{"num_key_value_heads": 8, "head_dim": 32, "norm": "layernorm", "parallel_block": false, "optimizer": "adamw", "beta2": 0.95, "max_steps": 7029, "dataset": "wikipedia_en"}
Each number is 50 + 10 x the weight over its row's rms, rounded and kept within 0 to 99. Layers, rows and columns count from 0. The size before them is the row's rms in percent of the matrix's.

# up: layer 8 MLP up, 1024x256, rms 0.0679, rows 582-634, columns 128-191
# down: layer 8 MLP down (transposed), 1024x256, rms 0.0635, rows 582-633, columns 128-191
up582 093:41 55 60 41 47 52 49 59 63 51 51 34 44 33 50 62 49 57 73 62 48 63 36 37 52 50 52 49 48 42 39 51 53 57 57 45 52 56 38 46 60 50 57 44 59 52 46 56 56 62 62 49 49 67 51 50 52 35 41 42 70 53 59 53
down582 089:38 37 42 59 37 54 45 47 53 42 54 67 46 49 74 60 59 60 39 49 55 55 59 40 39 48 53 37 45 58 64 58 49 46 43 69 53 32 34 34 47 39 48 47 59 49 51 45 35 48 37 52 43 51 55 56 58 42 59 56 57 50 35 52
up583 096:31 48 41 60 48 68 35 80 41 59 40 42 48 62 51 46 35 44 71 51 46 55 43 26 54 46 35 61 49 57 71 71 52 63 76 36 49 47 24 48 51 49 45 33 52 50 36 35 44 64 41 43 51 52 49 60 56 55 46 61 53 44 52 65
down583 085:42 60 52 51 64 55 56 52 56 54 53 48 37 61 64 53 54 64 50 63 56 54 34 57 42 58 46 49 50 51 56 40 53 30 46 50 47 67 57 40 54 38 59 53 44 45 72 70 51 31 67 69 45 41 65 58 41 45 27 47 61 55 68 55
up584 111:49 46 56 61 28 59 73 33 56 50 45 44 59 58 46 53 56 47 58 51 45 42 54 44 29 62 49 51 58 43 71 46 67 86 37 46 40 57 63 26 51 62 52 70 34 49 58 59 47 48 57 50 63 68 53 43 30 56 43 51 52 60 61 60
down584 123:52 54 54 56 59 39 27 62 59 32 31 52 35 58 59 39 52 41 53 53 45 41 71 39 43 57 44 67 35 47 56 40 58 64 55 51 51 74 43 53 50 52 67 61 65 54 57 50 51 49 49 49 62 35 59 48 47 47 41 67 46 58 52 52
up585 087:42 51 40 47 52 40 53 67 55 52 55 39 43 43 47 64 41 50 52 35 66 35 42 63 45 64 53 64 63 46 41 54 61 58 54 42 51 52 69 49 61 44 44 63 41 57 60 40 51 46 46 37 53 56 48 29 44 48 49 46 55 42 47 32
down585 086:36 41 48 62 46 57 36 53 38 53 71 48 66 60 50 64 54 48 50 57 66 28 56 35 46 40 26 50 42 47 53 42 51 52 53 51 50 33 28 49 49 42 38 54 48 50 55 48 39 51 47 53 43 51 29 59 43 45 47 55 34 66 44 47
up586 101:46 82 37 58 51 43 38 76 51 19 27 42 34 50 55 47 40 55 65 41 49 41 39 57 54 60 65 63 34 62 50 39 52 67 43 54 48 47 52 38 40 41 41 55 42 37 48 40 46 74 40 54 53 62 59 40 46 41 44 51 52 52 34 51
down586 099:26 65 43 52 53 50 36 33 64 40 52 63 69 36 65 51 61 35 57 59 47 40 57 52 28 60 40 66 43 48 42 50 53 63 52 62 43 58 39 44 34 63 48 52 49 50 62 42 45 64 50 56 65 45 46 53 46 46 47 38 50 66 29 48
up587 101:59 43 41 57 60 41 38 54 36 41 40 51 50 51 56 63 40 45 64 49 42 31 46 43 28 66 57 51 41 73 56 35 48 59 40 55 38 52 60 33 49 50 61 46 48 60 61 56 43 54 46 52 58 53 46 44 49 50 61 50 48 52 72 62
down587 103:38 45 57 56 48 53 51 39 55 58 49 48 61 57 47 71 51 55 40 48 65 41 32 51 51 35 59 51 34 39 36 61 54 26 49 40 56 52 32 47 48 38 65 52 42 60 61 34 65 71 41 50 56 47 28 44 43 40 59 56 46 52 41 42
up588 105:52 41 47 57 39 67 44 77 34 45 52 41 61 56 53 60 47 54 61 63 54 38 55 48 34 37 56 75 51 23 47 64 35 54 42 39 56 54 36 47 70 56 43 47 40 52 46 34 42 57 50 64 48 64 39 48 44 35 52 55 45 61 43 62
down588 093:69 55 54 41 63 47 55 44 50 56 62 53 58 51 31 59 55 40 40 53 64 61 60 35 68 59 64 55 47 68 59 51 59 49 43 51 51 46 55 67 58 55 36 50 59 52 42 37 62 45 50 55 44 28 59 64 38 58 54 48 44 47 53 43
up589 081:42 47 53 35 41 46 62 59 41 55 52 51 53 51 36 62 56 35 52 59 34 43 47 39 57 49 52 54 60 68 19 26 32 45 36 48 46 77 50 42 37 56 54 68 55 50 39 46 43 45 62 34 59 43 42 52 50 62 37 44 41 46 43 46
down589 083:54 56 47 47 60 67 50 42 57 46 47 49 49 24 50 30 38 36 60 48 68 52 52 39 59 52 63 40 54 43 56 69 72 61 53 54 56 43 60 52 51 40 40 47 34 48 74 63 50 47 40 63 52 53 63 48 42 62 64 59 64 45 58 72
up590 103:54 54 42 52 54 38 58 51 50 36 38 57 26 50 36 67 37 54 61 62 56 47 52 43 51 50 51 58 35 67 39 57 44 45 47 56 62 59 45 62 54 52 59 44 53 54 62 30 62 66 52 46 34 60 52 47 35 28 34 47 62 52 53 45
down590 100:54 47 52 64 61 50 34 51 35 46 52 37 60 41 57 45 64 39 55 62 46 46 30 32 62 43 68 67 43 45 64 41 45 45 63 47 49 64 47 42 50 52 49 65 53 38 62 55 68 45 73 38 54 49 50 57 50 47 45 35 41 45 60 55
up591 092:44 45 62 61 34 57 61 51 61 51 57 51 32 46 48 57 54 57 49 49 34 46 47 60 42 59 54 54 56 55 63 39 56 52 42 46 40 59 80 61 53 51 49 56 30 59 56 46 30 47 61 52 36 61 48 56 54 48 53 44 52 68 45 39
down591 099:43 57 40 45 54 41 36 48 60 57 43 26 31 54 55 56 56 70 57 55 52 46 49 55 58 32 54 43 46 70 44 47 56 37 39 24 88 42 57 30 44 58 38 35 64 38 49 47 47 55 36 66 50 45 36 51 68 60 48 43 44 42 71 45
up592 099:69 50 43 49 51 48 55 61 57 35 54 61 34 47 61 49 40 47 67 48 38 48 47 47 43 58 66 47 58 46 47 41 51 48 65 35 40 56 52 50 60 59 34 67 42 61 39 44 44 56 42 46 42 38 58 57 46 36 43 53 42 42 60 68
down592 098:58 47 61 57 63 47 59 41 58 41 27 49 38 47 56 56 49 55 74 49 40 48 46 59 41 55 49 48 55 40 58 50 34 51 42 60 62 55 46 45 42 41 40 58 36 33 55 66 40 58 53 46 51 53 48 63 55 47 42 63 46 55 55 55
up593 084:61 55 52 63 64 38 48 58 21 27 46 60 37 54 48 58 42 41 72 38 63 53 45 49 57 61 45 44 47 56 39 46 61 66 29 56 46 49 39 43 51 41 47 61 45 43 48 48 50 40 54 39 45 45 48 54 39 42 56 37 45 49 49 52
down593 086:45 47 32 41 45 57 55 33 47 51 54 48 56 53 71 45 51 69 59 50 49 40 30 43 45 32 59 54 46 52 36 63 45 39 51 35 61 60 41 55 58 55 51 60 64 66 41 45 45 33 58 54 43 42 49 48 37 57 65 48 43 42 40 42
up594 104:52 48 58 52 53 42 62 67 47 37 50 49 65 58 52 67 50 42 58 43 40 49 48 56 63 38 58 52 51 59 52 53 62 61 50 58 41 45 51 55 46 41 48 43 58 48 71 18 47 50 49 28 49 48 39 62 42 37 59 44 56 62 39 40
down594 102:55 54 61 44 46 44 51 52 32 68 45 44 38 60 54 57 56 48 45 56 49 46 43 41 46 45 34 43 58 46 61 45 51 61 55 48 61 54 70 53 54 65 44 46 50 59 57 48 35 28 59 39 42 61 65 36 49 50 66 53 51 49 61 46
up595 105:46 43 54 63 47 43 59 58 45 46 43 60 40 48 70 66 51 46 50 48 66 52 53 65 53 42 58 65 38 54 62 60 45 64 35 43 38 65 61 35 45 59 55 69 50 52 59 46 50 56 71 49 53 43 49 39 34 43 61 36 51 51 50 47
down595 106:53 43 55 33 54 49 54 71 60 54 38 39 61 58 43 46 45 60 49 29 55 55 43 44 55 44 43 53 58 56 43 45 46 55 46 40 54 57 58 38 33 58 64 51 40 33 62 56 50 47 41 42 47 51 63 40 49 54 46 52 52 52 51 74
up596 106:47 68 38 57 33 52 50 52 53 47 50 45 65 42 48 53 60 48 45 57 45 35 44 47 40 52 46 53 61 62 36 52 44 62 45 41 55 46 56 50 54 43 45 64 39 48 42 56 47 40 52 44 51 65 57 36 51 58 42 33 47 38 49 52
down596 105:34 51 62 47 45 53 51 57 48 41 56 28 28 49 24 61 65 44 61 42 42 48 47 44 42 53 52 49 52 40 64 40 59 59 68 67 36 47 70 47 54 44 42 54 58 65 59 51 35 51 60 20 34 44 51 51 49 49 49 53 45 42 70 44
up597 104:48 62 61 45 56 49 38 64 51 49 42 59 75 40 42 53 57 60 56 62 41 56 38 59 49 60 64 66 46 48 61 45 34 50 29 44 37 58 67 38 56 51 54 49 39 48 61 48 61 50 53 32 51 46 50 37 52 49 52 41 47 44 62 40
down597 101:54 42 65 44 75 32 47 57 64 57 49 57 41 34 32 48 50 57 59 44 42 44 46 41 56 48 56 52 68 46 52 46 52 53 54 67 75 39 50 49 46 56 54 33 60 47 44 52 52 45 35 51 60 39 43 46 50 32 64 58 41 44 41 58
up598 106:43 52 50 44 55 53 28 59 44 46 52 46 56 38 41 59 42 51 64 64 41 38 46 35 50 74 55 52 49 55 38 41 57 39 52 29 46 50 51 35 58 44 62 32 51 55 46 41 46 56 45 53 51 52 51 49 63 34 51 21 45 39 54 29
down598 103:39 41 41 55 47 33 69 51 69 39 59 60 44 42 62 49 53 41 51 47 42 54 43 43 51 60 57 53 55 58 55 59 52 55 46 40 69 49 50 42 51 31 48 41 49 56 36 55 40 54 69 36 51 30 55 64 57 64 44 46 27 58 39 56
up599 100:39 68 63 52 47 61 47 35 63 59 27 53 35 52 49 59 52 55 43 53 68 63 36 60 43 50 55 54 39 52 64 66 60 52 35 44 57 56 55 44 65 42 44 37 37 43 52 60 48 69 52 40 51 49 54 42 49 42 40 37 55 54 54 47
down599 092:49 42 43 53 56 47 35 62 46 59 56 43 47 52 48 51 53 55 68 41 30 45 71 48 56 71 53 48 50 48 37 54 56 52 56 34 43 59 58 57 55 61 39 34 64 57 47 61 52 35 61 58 43 63 47 41 18 59 50 67 44 31 62 41
up600 099:56 67 54 59 38 52 67 41 56 59 57 28 42 39 35 42 55 48 45 49 56 38 37 54 60 55 45 48 62 65 61 50 47 48 63 49 47 46 57 49 48 46 43 30 44 55 52 47 68 50 69 38 38 67 39 52 38 44 41 30 57 38 72 32
down600 094:43 53 57 48 48 54 56 47 61 43 53 36 48 68 59 59 53 47 49 25 65 62 43 45 55 29 33 42 45 28 48 60 45 44 64 57 41 45 66 40 49 64 26 53 35 68 58 31 54 56 60 58 44 37 46 45 36 44 59 53 47 60 38 45
up601 105:46 57 61 44 62 33 62 49 74 38 38 60 73 29 62 36 59 50 42 46 45 29 53 53 25 63 46 72 49 56 46 61 36 56 42 33 44 52 59 49 43 54 54 45 52 50 49 44 57 48 55 49 48 40 42 40 42 59 52 32 59 43 65 45
down601 099:49 50 50 71 49 50 42 53 49 53 49 48 41 69 68 35 51 59 45 61 58 39 59 64 52 45 44 56 50 60 58 52 52 55 52 70 49 54 64 49 21 40 29 51 61 51 55 58 26 40 54 41 60 46 57 49 49 38 47 71 49 57 41 50
up602 104:49 53 62 60 26 63 53 35 46 39 36 50 58 49 40 59 47 50 57 49 67 41 50 37 28 39 41 45 46 65 53 65 60 47 52 52 53 51 37 23 37 43 63 47 40 52 65 45 37 43 49 61 59 49 41 53 54 56 54 44 51 41 51 53
down602 098:38 50 56 32 42 46 44 53 56 47 55 59 56 53 56 59 45 57 59 49 61 47 49 56 62 53 59 64 44 69 53 39 38 50 58 36 55 32 45 51 50 58 52 55 56 44 51 39 49 66 40 62 39 56 46 65 60 54 53 64 42 69 58 56
up603 111:51 40 52 57 53 40 42 58 47 46 46 54 30 61 43 64 47 54 64 50 42 26 62 56 24 56 70 33 50 64 53 51 38 67 28 34 44 73 46 52 61 48 58 65 37 54 49 57 36 54 45 28 52 63 51 40 50 36 32 51 50 46 61 60
down603 112:44 60 45 41 70 35 28 42 61 82 48 38 43 42 41 60 54 40 48 50 50 52 53 41 49 42 52 52 58 52 59 51 44 50 54 41 52 47 48 44 40 47 69 67 54 65 55 70 48 62 55 61 59 48 55 49 44 50 47 40 61 42 53 54
up604 083:50 36 54 74 39 65 62 34 45 47 36 51 51 66 37 32 40 48 61 66 46 49 37 55 52 35 59 61 60 45 50 66 55 55 56 46 48 61 34 52 59 76 55 27 61 51 49 15 58 54 42 54 53 47 62 53 55 45 61 66 46 31 47 62
down604 077:48 44 61 40 48 37 48 44 55 45 55 73 60 55 50 59 69 58 37 38 53 46 71 42 48 57 53 37 53 62 61 30 38 36 51 43 49 37 59 43 39 33 31 43 42 49 64 78 48 31 56 66 40 52 40 61 59 64 31 38 53 60 63 55
up605 095:44 68 44 36 44 58 56 62 48 31 43 65 58 45 25 51 71 53 55 47 43 45 46 48 39 67 46 55 51 65 34 76 37 41 46 44 55 41 62 45 43 42 54 45 45 57 78 32 36 57 48 43 47 45 58 52 32 57 37 60 56 42 47 27
down605 093:54 34 38 55 45 51 53 52 42 59 56 44 54 55 60 47 58 45 28 51 70 61 46 34 53 46 48 52 58 58 67 47 49 32 78 58 58 43 55 48 43 41 46 55 40 41 65 59 71 42 51 64 58 43 67 42 45 41 50 41 41 54 59 61
up606 097:50 59 47 48 38 56 48 45 46 57 58 55 76 47 45 37 56 50 46 55 56 40 60 43 47 53 52 55 59 55 53 65 64 60 37 47 31 43 57 39 52 64 52 33 26 65 42 51 64 46 44 62 64 38 57 36 44 61 56 56 53 49 44 63
down606 102:52 42 38 65 55 49 49 49 42 52 70 37 46 63 38 47 43 58 25 54 42 57 49 54 48 54 63 34 46 68 47 48 53 43 69 53 56 58 35 44 45 52 52 59 43 39 19 49 47 47 50 60 36 61 47 56 49 69 44 55 24 68 31 50
up607 092:54 42 52 62 53 75 72 43 46 37 40 53 65 58 54 40 41 37 53 50 41 41 49 51 47 64 47 51 54 53 61 38 54 54 48 62 49 53 66 65 72 46 53 48 53 57 52 51 47 45 53 25 63 51 37 43 54 47 56 55 39 44 66 63
down607 094:42 68 48 55 53 46 58 66 47 45 46 55 47 61 46 35 55 51 48 54 56 42 47 63 54 43 54 27 65 59 37 67 33 50 54 37 67 49 44 66 53 62 49 46 41 37 49 40 47 47 39 74 53 57 52 61 46 45 53 51 54 47 61 51
up608 103:53 42 58 46 40 41 55 41 55 51 45 32 38 52 45 64 36 55 74 60 62 38 40 51 37 48 55 38 41 59 56 66 48 64 31 36 44 74 44 44 64 52 54 46 46 52 43 56 46 45 61 53 50 58 59 48 46 51 45 57 65 32 60 51
down608 105:58 49 46 44 47 59 61 45 43 58 49 34 32 45 39 63 57 45 49 52 57 46 43 44 53 48 60 54 49 55 40 47 33 45 56 42 64 46 51 66 52 45 68 73 46 65 44 65 65 49 35 37 53 44 51 39 55 55 38 37 47 57 55 64
up609 106:41 59 62 46 51 33 45 54 58 46 46 46 34 64 31 45 57 39 62 52 46 55 50 57 50 58 64 68 33 75 58 58 49 46 63 44 48 51 69 32 40 58 47 32 64 47 40 49 44 44 56 25 27 44 48 49 50 45 51 32 60 48 46 57
down609 099:56 50 46 43 58 37 55 43 34 65 38 61 46 39 52 57 56 70 39 82 35 46 64 53 35 53 44 56 56 49 65 40 43 51 52 39 28 37 50 41 67 50 48 56 51 42 48 50 47 59 42 46 57 32 55 52 41 61 72 45 50 45 61 56
up610 101:58 73 59 57 47 39 46 37 57 47 52 48 45 57 59 47 45 48 49 59 36 39 45 58 50 47 64 61 64 51 53 65 45 63 57 39 44 35 62 51 53 36 55 56 37 47 57 35 56 45 56 53 59 56 55 38 45 35 46 35 48 45 56 55
down610 097:59 43 33 46 42 72 51 50 53 35 55 35 48 56 55 52 39 47 51 31 60 42 58 38 65 63 58 57 47 53 30 54 64 47 52 23 59 39 39 63 56 54 58 55 38 62 57 36 32 45 51 41 54 52 34 58 60 49 47 33 31 52 42 25
up611 090:58 62 51 54 21 56 52 68 29 53 51 65 51 58 62 50 61 40 39 59 38 42 43 54 59 52 50 46 71 57 60 46 62 55 48 40 49 52 72 42 42 67 57 57 48 50 51 38 67 44 60 38 53 46 47 34 56 46 46 43 51 59 53 20
down611 090:35 49 38 47 44 57 39 51 38 55 56 36 58 42 52 52 44 62 52 61 56 34 64 64 52 58 36 43 40 42 58 55 29 52 56 53 53 48 39 48 54 40 43 54 36 43 49 72 60 47 74 59 54 51 43 67 50 69 46 72 45 68 45 59
up612 100:53 58 63 59 51 55 38 54 40 48 41 50 58 51 43 56 26 56 46 35 54 40 39 32 52 69 59 61 42 56 63 63 63 51 37 48 39 47 49 54 29 67 47 36 41 66 48 52 61 52 56 29 55 26 42 51 58 60 39 41 55 61 70 32
down612 105:47 33 62 39 38 63 52 54 45 51 44 51 69 51 48 44 49 49 34 46 56 51 48 42 57 48 59 53 43 48 34 58 45 56 38 42 61 44 36 39 41 57 76 45 72 65 57 48 70 65 41 46 49 64 46 54 59 60 52 57 30 39 52 40
up613 098:52 61 34 73 46 51 51 58 57 51 50 53 51 42 56 46 52 48 49 58 47 48 56 50 57 67 44 58 67 47 52 53 42 58 60 52 43 36 66 64 48 41 65 45 36 64 47 42 53 59 56 49 54 46 54 62 49 38 51 35 53 55 78 42
down613 098:32 54 52 46 51 46 69 64 39 54 46 33 61 49 57 47 65 68 50 50 61 60 60 49 26 48 45 44 41 52 56 34 39 40 43 60 43 64 54 43 46 64 51 75 55 49 45 38 47 73 59 55 55 48 58 48 37 54 39 61 33 62 36 52
up614 089:41 50 40 50 48 40 47 57 36 49 44 65 57 28 54 49 55 37 60 66 55 47 39 44 61 41 45 47 64 57 47 45 56 48 55 47 49 40 45 32 57 39 47 39 44 37 61 49 38 42 51 42 58 30 26 50 61 41 41 59 66 43 57 37
down614 105:52 60 50 65 59 57 53 38 40 55 30 50 54 57 45 52 44 49 62 51 56 45 48 32 53 51 52 51 58 52 55 50 52 46 60 55 59 42 42 42 47 43 48 39 35 64 63 49 62 50 49 66 53 43 64 65 46 44 34 40 60 50 54 46
up615 091:48 54 68 39 49 43 63 63 51 48 46 61 49 42 55 79 60 49 53 44 56 41 48 59 40 50 49 50 50 69 53 46 52 69 55 35 44 70 41 32 57 45 45 43 34 47 45 44 56 53 48 45 34 60 66 50 36 53 55 43 59 61 41 64
down615 096:41 53 34 51 41 45 46 37 51 55 79 45 45 45 39 35 58 50 57 43 53 48 58 41 55 44 44 51 58 60 36 67 54 49 52 47 53 56 51 56 46 39 50 41 65 60 48 44 51 48 45 54 45 55 48 54 65 52 36 51 32 39 38 52
up616 105:53 42 47 49 58 41 45 65 31 43 48 39 61 42 54 52 56 53 44 43 38 48 37 44 45 34 65 68 38 64 65 40 43 64 54 51 28 44 63 54 40 43 64 38 49 53 66 28 55 56 61 50 48 30 29 39 48 43 61 47 70 49 75 52
down616 099:55 43 46 54 37 54 43 44 49 45 53 46 34 57 52 39 54 52 38 39 73 55 52 56 39 53 40 44 46 50 45 34 28 69 60 66 53 61 64 51 57 63 61 43 38 58 40 49 64 36 47 52 55 33 58 53 56 57 44 61 44 54 60 58
up617 095:48 60 56 66 53 51 56 47 55 29 29 60 36 44 68 42 54 43 34 45 62 37 57 31 32 59 62 53 63 55 60 51 43 54 48 51 50 60 40 63 65 62 55 44 59 62 39 37 61 66 66 36 54 39 49 53 56 49 44 55 41 49 45 37
down617 093:55 66 39 34 53 60 55 63 59 62 54 40 52 52 45 45 51 47 59 58 36 71 58 52 56 58 48 38 61 54 38 43 42 54 51 49 57 53 61 43 44 39 53 52 42 44 58 55 47 32 38 62 34 67 49 57 33 60 28 55 44 58 52 64
up618 089:66 44 56 64 47 67 41 74 68 54 47 47 49 59 50 46 59 48 56 43 47 42 53 50 73 51 45 64 46 58 41 51 60 51 60 63 45 46 55 66 45 51 55 49 45 47 32 41 74 65 41 53 48 43 41 66 47 37 47 21 59 69 58 54
down618 088:39 60 40 51 32 52 47 46 43 54 35 40 51 54 58 67 42 37 58 55 68 48 52 52 32 36 39 69 48 57 64 63 58 73 45 56 57 26 46 38 48 44 63 34 62 50 58 57 56 38 52 52 66 47 51 43 49 41 50 69 46 55 46 60
up619 103:36 69 51 48 53 44 73 47 64 54 38 53 56 33 50 60 55 51 66 58 44 50 53 61 35 47 53 53 47 50 57 56 47 64 47 44 58 87 50 42 46 49 64 50 41 50 60 56 64 51 54 39 45 53 60 37 62 47 35 39 54 36 52 46
down619 098:58 47 60 53 45 62 41 60 53 62 52 52 41 66 58 57 51 45 67 43 36 54 50 55 51 40 47 61 49 59 62 57 53 48 65 53 45 46 57 49 50 42 29 55 56 56 60 48 61 47 37 50 40 32 55 50 26 64 46 66 51 33 46 57
up620 113:48 59 43 72 54 55 68 64 48 45 42 55 48 48 53 52 49 42 68 58 47 49 30 49 45 55 39 52 40 44 55 51 76 70 34 52 39 53 43 36 37 63 59 27 48 39 44 39 39 54 49 46 45 39 37 52 45 33 72 49 52 55 67 66
down620 123:38 59 59 53 49 42 33 61 50 52 55 58 56 55 53 59 29 50 44 68 61 54 57 52 51 53 56 57 47 59 66 55 37 59 34 43 25 45 65 66 69 67 54 51 40 45 40 38 65 60 34 44 44 57 50 34 47 41 44 58 56 34 44 42
up621 098:42 43 51 49 46 45 52 64 51 51 54 40 43 33 45 56 48 45 55 54 62 53 33 52 60 54 61 54 60 47 44 53 58 52 63 40 44 46 56 48 61 47 41 53 44 59 59 48 29 52 40 55 35 44 65 54 42 36 60 34 45 46 44 46
down621 095:49 55 54 51 50 49 55 71 41 55 52 40 58 65 66 33 58 46 43 50 46 46 55 43 37 56 58 60 44 45 50 39 65 51 48 42 69 55 58 66 36 35 58 56 48 57 35 64 48 49 37 42 62 54 41 34 50 63 61 61 48 44 49 66
up622 114:51 64 55 58 40 50 32 47 42 51 50 48 50 47 50 43 42 51 51 64 64 52 43 58 46 61 51 41 46 68 73 62 44 51 54 47 46 60 58 54 56 58 52 42 24 57 64 47 55 52 48 59 42 55 52 49 34 43 59 54 64 40 61 56
down622 125:45 43 42 46 46 48 52 51 53 50 56 60 45 52 45 43 47 54 63 38 46 58 41 63 56 68 43 50 53 49 47 48 53 47 31 60 47 42 45 70 59 59 67 54 53 50 52 46 49 51 43 64 50 47 41 57 57 57 59 34 46 60 46 45
up623 099:48 61 51 63 52 53 30 37 31 52 51 50 53 55 42 43 47 55 54 49 27 40 66 51 62 54 49 46 58 47 57 49 66 47 36 44 53 61 75 51 57 68 51 41 44 59 55 43 66 38 68 33 45 55 41 49 35 48 44 40 48 45 56 42
down623 095:50 46 29 52 47 51 42 40 35 42 66 57 42 58 43 39 47 51 39 42 55 49 60 62 36 60 51 74 35 31 46 57 58 65 54 45 41 34 54 49 31 46 71 64 52 66 55 51 37 65 49 38 44 44 55 66 48 47 70 34 27 50 35 45
up624 116:37 54 51 71 33 61 79 64 35 56 48 61 47 48 49 63 46 47 43 62 44 58 56 47 29 42 50 56 45 53 53 59 51 49 46 43 37 67 45 39 62 55 38 46 51 53 53 56 40 67 68 40 43 51 55 47 44 41 32 51 65 54 49 60
down624 113:43 63 51 64 57 55 44 69 55 47 58 55 50 47 50 42 66 61 53 50 55 67 69 30 48 65 43 49 45 43 47 53 48 67 57 54 46 71 48 48 56 40 57 38 52 58 57 42 41 47 42 49 46 69 34 53 42 41 42 50 37 45 37 50
up625 113:51 59 47 50 33 45 38 55 55 48 59 55 47 61 59 50 44 54 56 46 52 40 31 70 63 45 42 74 66 52 65 45 66 76 58 49 53 42 72 46 43 45 50 45 39 46 50 54 59 49 63 30 43 40 46 48 44 37 50 46 45 33 44 43
down625 113:74 49 47 47 58 49 55 59 54 50 46 55 52 65 51 63 54 69 57 37 33 16 53 41 46 57 50 47 47 54 41 63 40 54 31 44 67 49 39 35 21 32 61 51 56 41 61 60 34 46 37 52 58 72 60 63 55 33 43 30 50 41 45 58
up626 094:56 51 51 50 62 62 43 69 52 41 58 63 48 42 31 40 37 44 56 36 47 44 61 40 46 55 57 56 61 34 56 54 71 42 60 43 42 57 41 59 39 60 61 41 51 51 52 47 37 61 40 51 46 35 57 46 45 47 44 32 48 45 45 51
down626 090:59 60 47 34 47 57 42 53 63 48 54 48 38 56 55 56 66 71 62 61 50 52 48 56 49 63 46 54 33 50 45 42 52 44 69 61 41 59 50 39 44 44 54 52 65 55 56 37 46 64 45 48 58 48 55 43 54 56 48 58 38 46 42 29
up627 096:34 63 48 38 42 67 53 57 32 36 65 54 63 52 48 62 44 50 55 51 65 38 32 47 62 55 48 53 63 58 46 54 55 52 45 36 41 53 34 28 41 50 46 52 52 52 49 34 58 50 67 45 59 66 51 54 43 51 49 48 45 47 36 25
down627 095:54 56 30 36 48 52 41 59 60 57 44 43 35 45 53 46 41 38 55 62 44 48 63 65 61 34 42 56 40 47 57 61 39 38 52 57 55 33 45 38 52 52 58 45 65 58 64 38 57 54 58 61 41 59 54 47 38 36 47 65 64 54 68 38
up628 102:37 54 50 39 66 51 36 52 50 61 29 53 61 57 62 53 49 45 55 60 57 50 50 49 22 77 58 54 55 37 51 49 42 49 55 46 37 59 39 34 52 64 52 43 52 43 48 55 42 46 51 43 61 50 38 48 47 58 68 50 45 47 42 54
down628 104:47 41 38 63 65 40 43 43 53 44 63 41 60 37 47 39 51 61 43 39 39 51 53 61 53 44 43 54 50 51 38 50 47 47 49 43 50 47 69 40 35 42 57 45 54 42 31 58 45 48 51 42 39 54 38 56 48 56 35 45 47 55 30 57
up629 103:63 31 51 65 53 54 64 54 42 54 46 47 38 47 69 43 49 46 48 44 52 36 45 56 46 42 62 51 54 58 51 56 48 84 45 43 29 38 55 52 49 68 56 56 35 60 45 49 51 54 57 54 46 39 55 38 37 54 60 60 59 55 57 52
down629 094:55 40 55 42 39 47 36 36 46 51 66 59 52 51 43 59 32 40 38 54 51 68 49 58 55 42 46 38 56 59 61 47 27 48 39 54 70 42 53 34 48 43 60 69 38 53 42 56 59 44 39 64 50 37 54 52 37 59 53 43 40 52 44 62
up630 109:39 47 53 55 41 56 45 39 33 41 40 47 27 55 21 58 37 48 53 50 70 43 53 65 56 53 61 42 61 67 72 56 56 49 61 59 40 61 54 43 61 60 39 46 29 42 55 37 41 59 22 54 51 56 67 67 41 47 57 53 64 50 53 49
down630 110:71 50 40 48 40 61 39 62 45 60 48 49 58 56 54 45 64 41 49 42 53 54 53 55 63 65 46 41 33 61 67 44 42 45 39 63 38 47 44 68 37 38 40 41 63 56 38 43 43 44 43 61 58 50 44 49 61 62 63 65 61 57 29 55
up631 105:54 47 58 55 53 63 67 54 57 55 39 53 35 50 38 63 22 50 58 66 34 52 54 43 41 66 48 55 58 39 45 53 56 48 59 36 42 54 61 48 70 64 49 33 42 45 53 49 50 55 46 45 61 73 48 39 47 25 44 62 54 61 65 65
down631 107:51 59 57 58 66 47 52 33 47 53 49 43 49 53 60 40 43 57 59 54 29 48 50 45 53 40 36 63 58 51 46 51 68 62 45 76 43 36 49 42 56 54 40 42 60 46 54 58 34 48 46 46 85 51 48 48 33 30 44 53 42 52 46 54
up632 096:58 62 54 53 49 70 69 42 41 44 38 58 56 45 71 42 48 38 57 57 42 54 47 45 47 31 70 37 52 54 53 51 51 63 57 41 37 81 55 55 58 52 76 50 37 57 53 55 32 61 50 47 37 55 41 57 54 28 55 44 55 55 57 71
down632 105:39 38 51 48 40 51 54 63 64 59 44 46 47 47 52 47 63 67 52 47 53 48 67 55 54 60 47 44 55 37 52 47 52 42 43 33 47 46 34 68 50 47 56 50 51 32 46 60 58 47 45 37 68 51 49 43 56 65 30 53 62 45 68 53
up633 093:69 77 49 62 57 52 50 71 47 45 47 54 31 55 51 60 37 44 53 47 44 54 56 39 46 60 54 52 72 51 55 38 32 36 50 51 50 53 62 38 58 48 47 71 50 57 50 48 32 60 43 53 50 38 39 59 49 34 34 37 64 53 46 57
down633 094:51 46 60 31 41 41 25 52 58 62 53 54 55 62 46 56 37 42 60 38 37 47 65 47 63 50 40 52 59 45 36 57 71 36 44 43 84 40 58 58 51 47 60 47 60 53 42 60 66 31 42 52 48 41 60 56 42 47 64 30 46 60 58 63
up634 096:59 59 47 50 28 39 49 70 47 51 45 46 60 44 36 87 59 41 55 55 29 51 34 54 58 53 43 47 58 62 46 53 37 50 45 55 28 57 59 54 46 59 58 44 47 54 43 54 52 44 48 52 56 64 71 60 41 53 58 29 43 50 53 63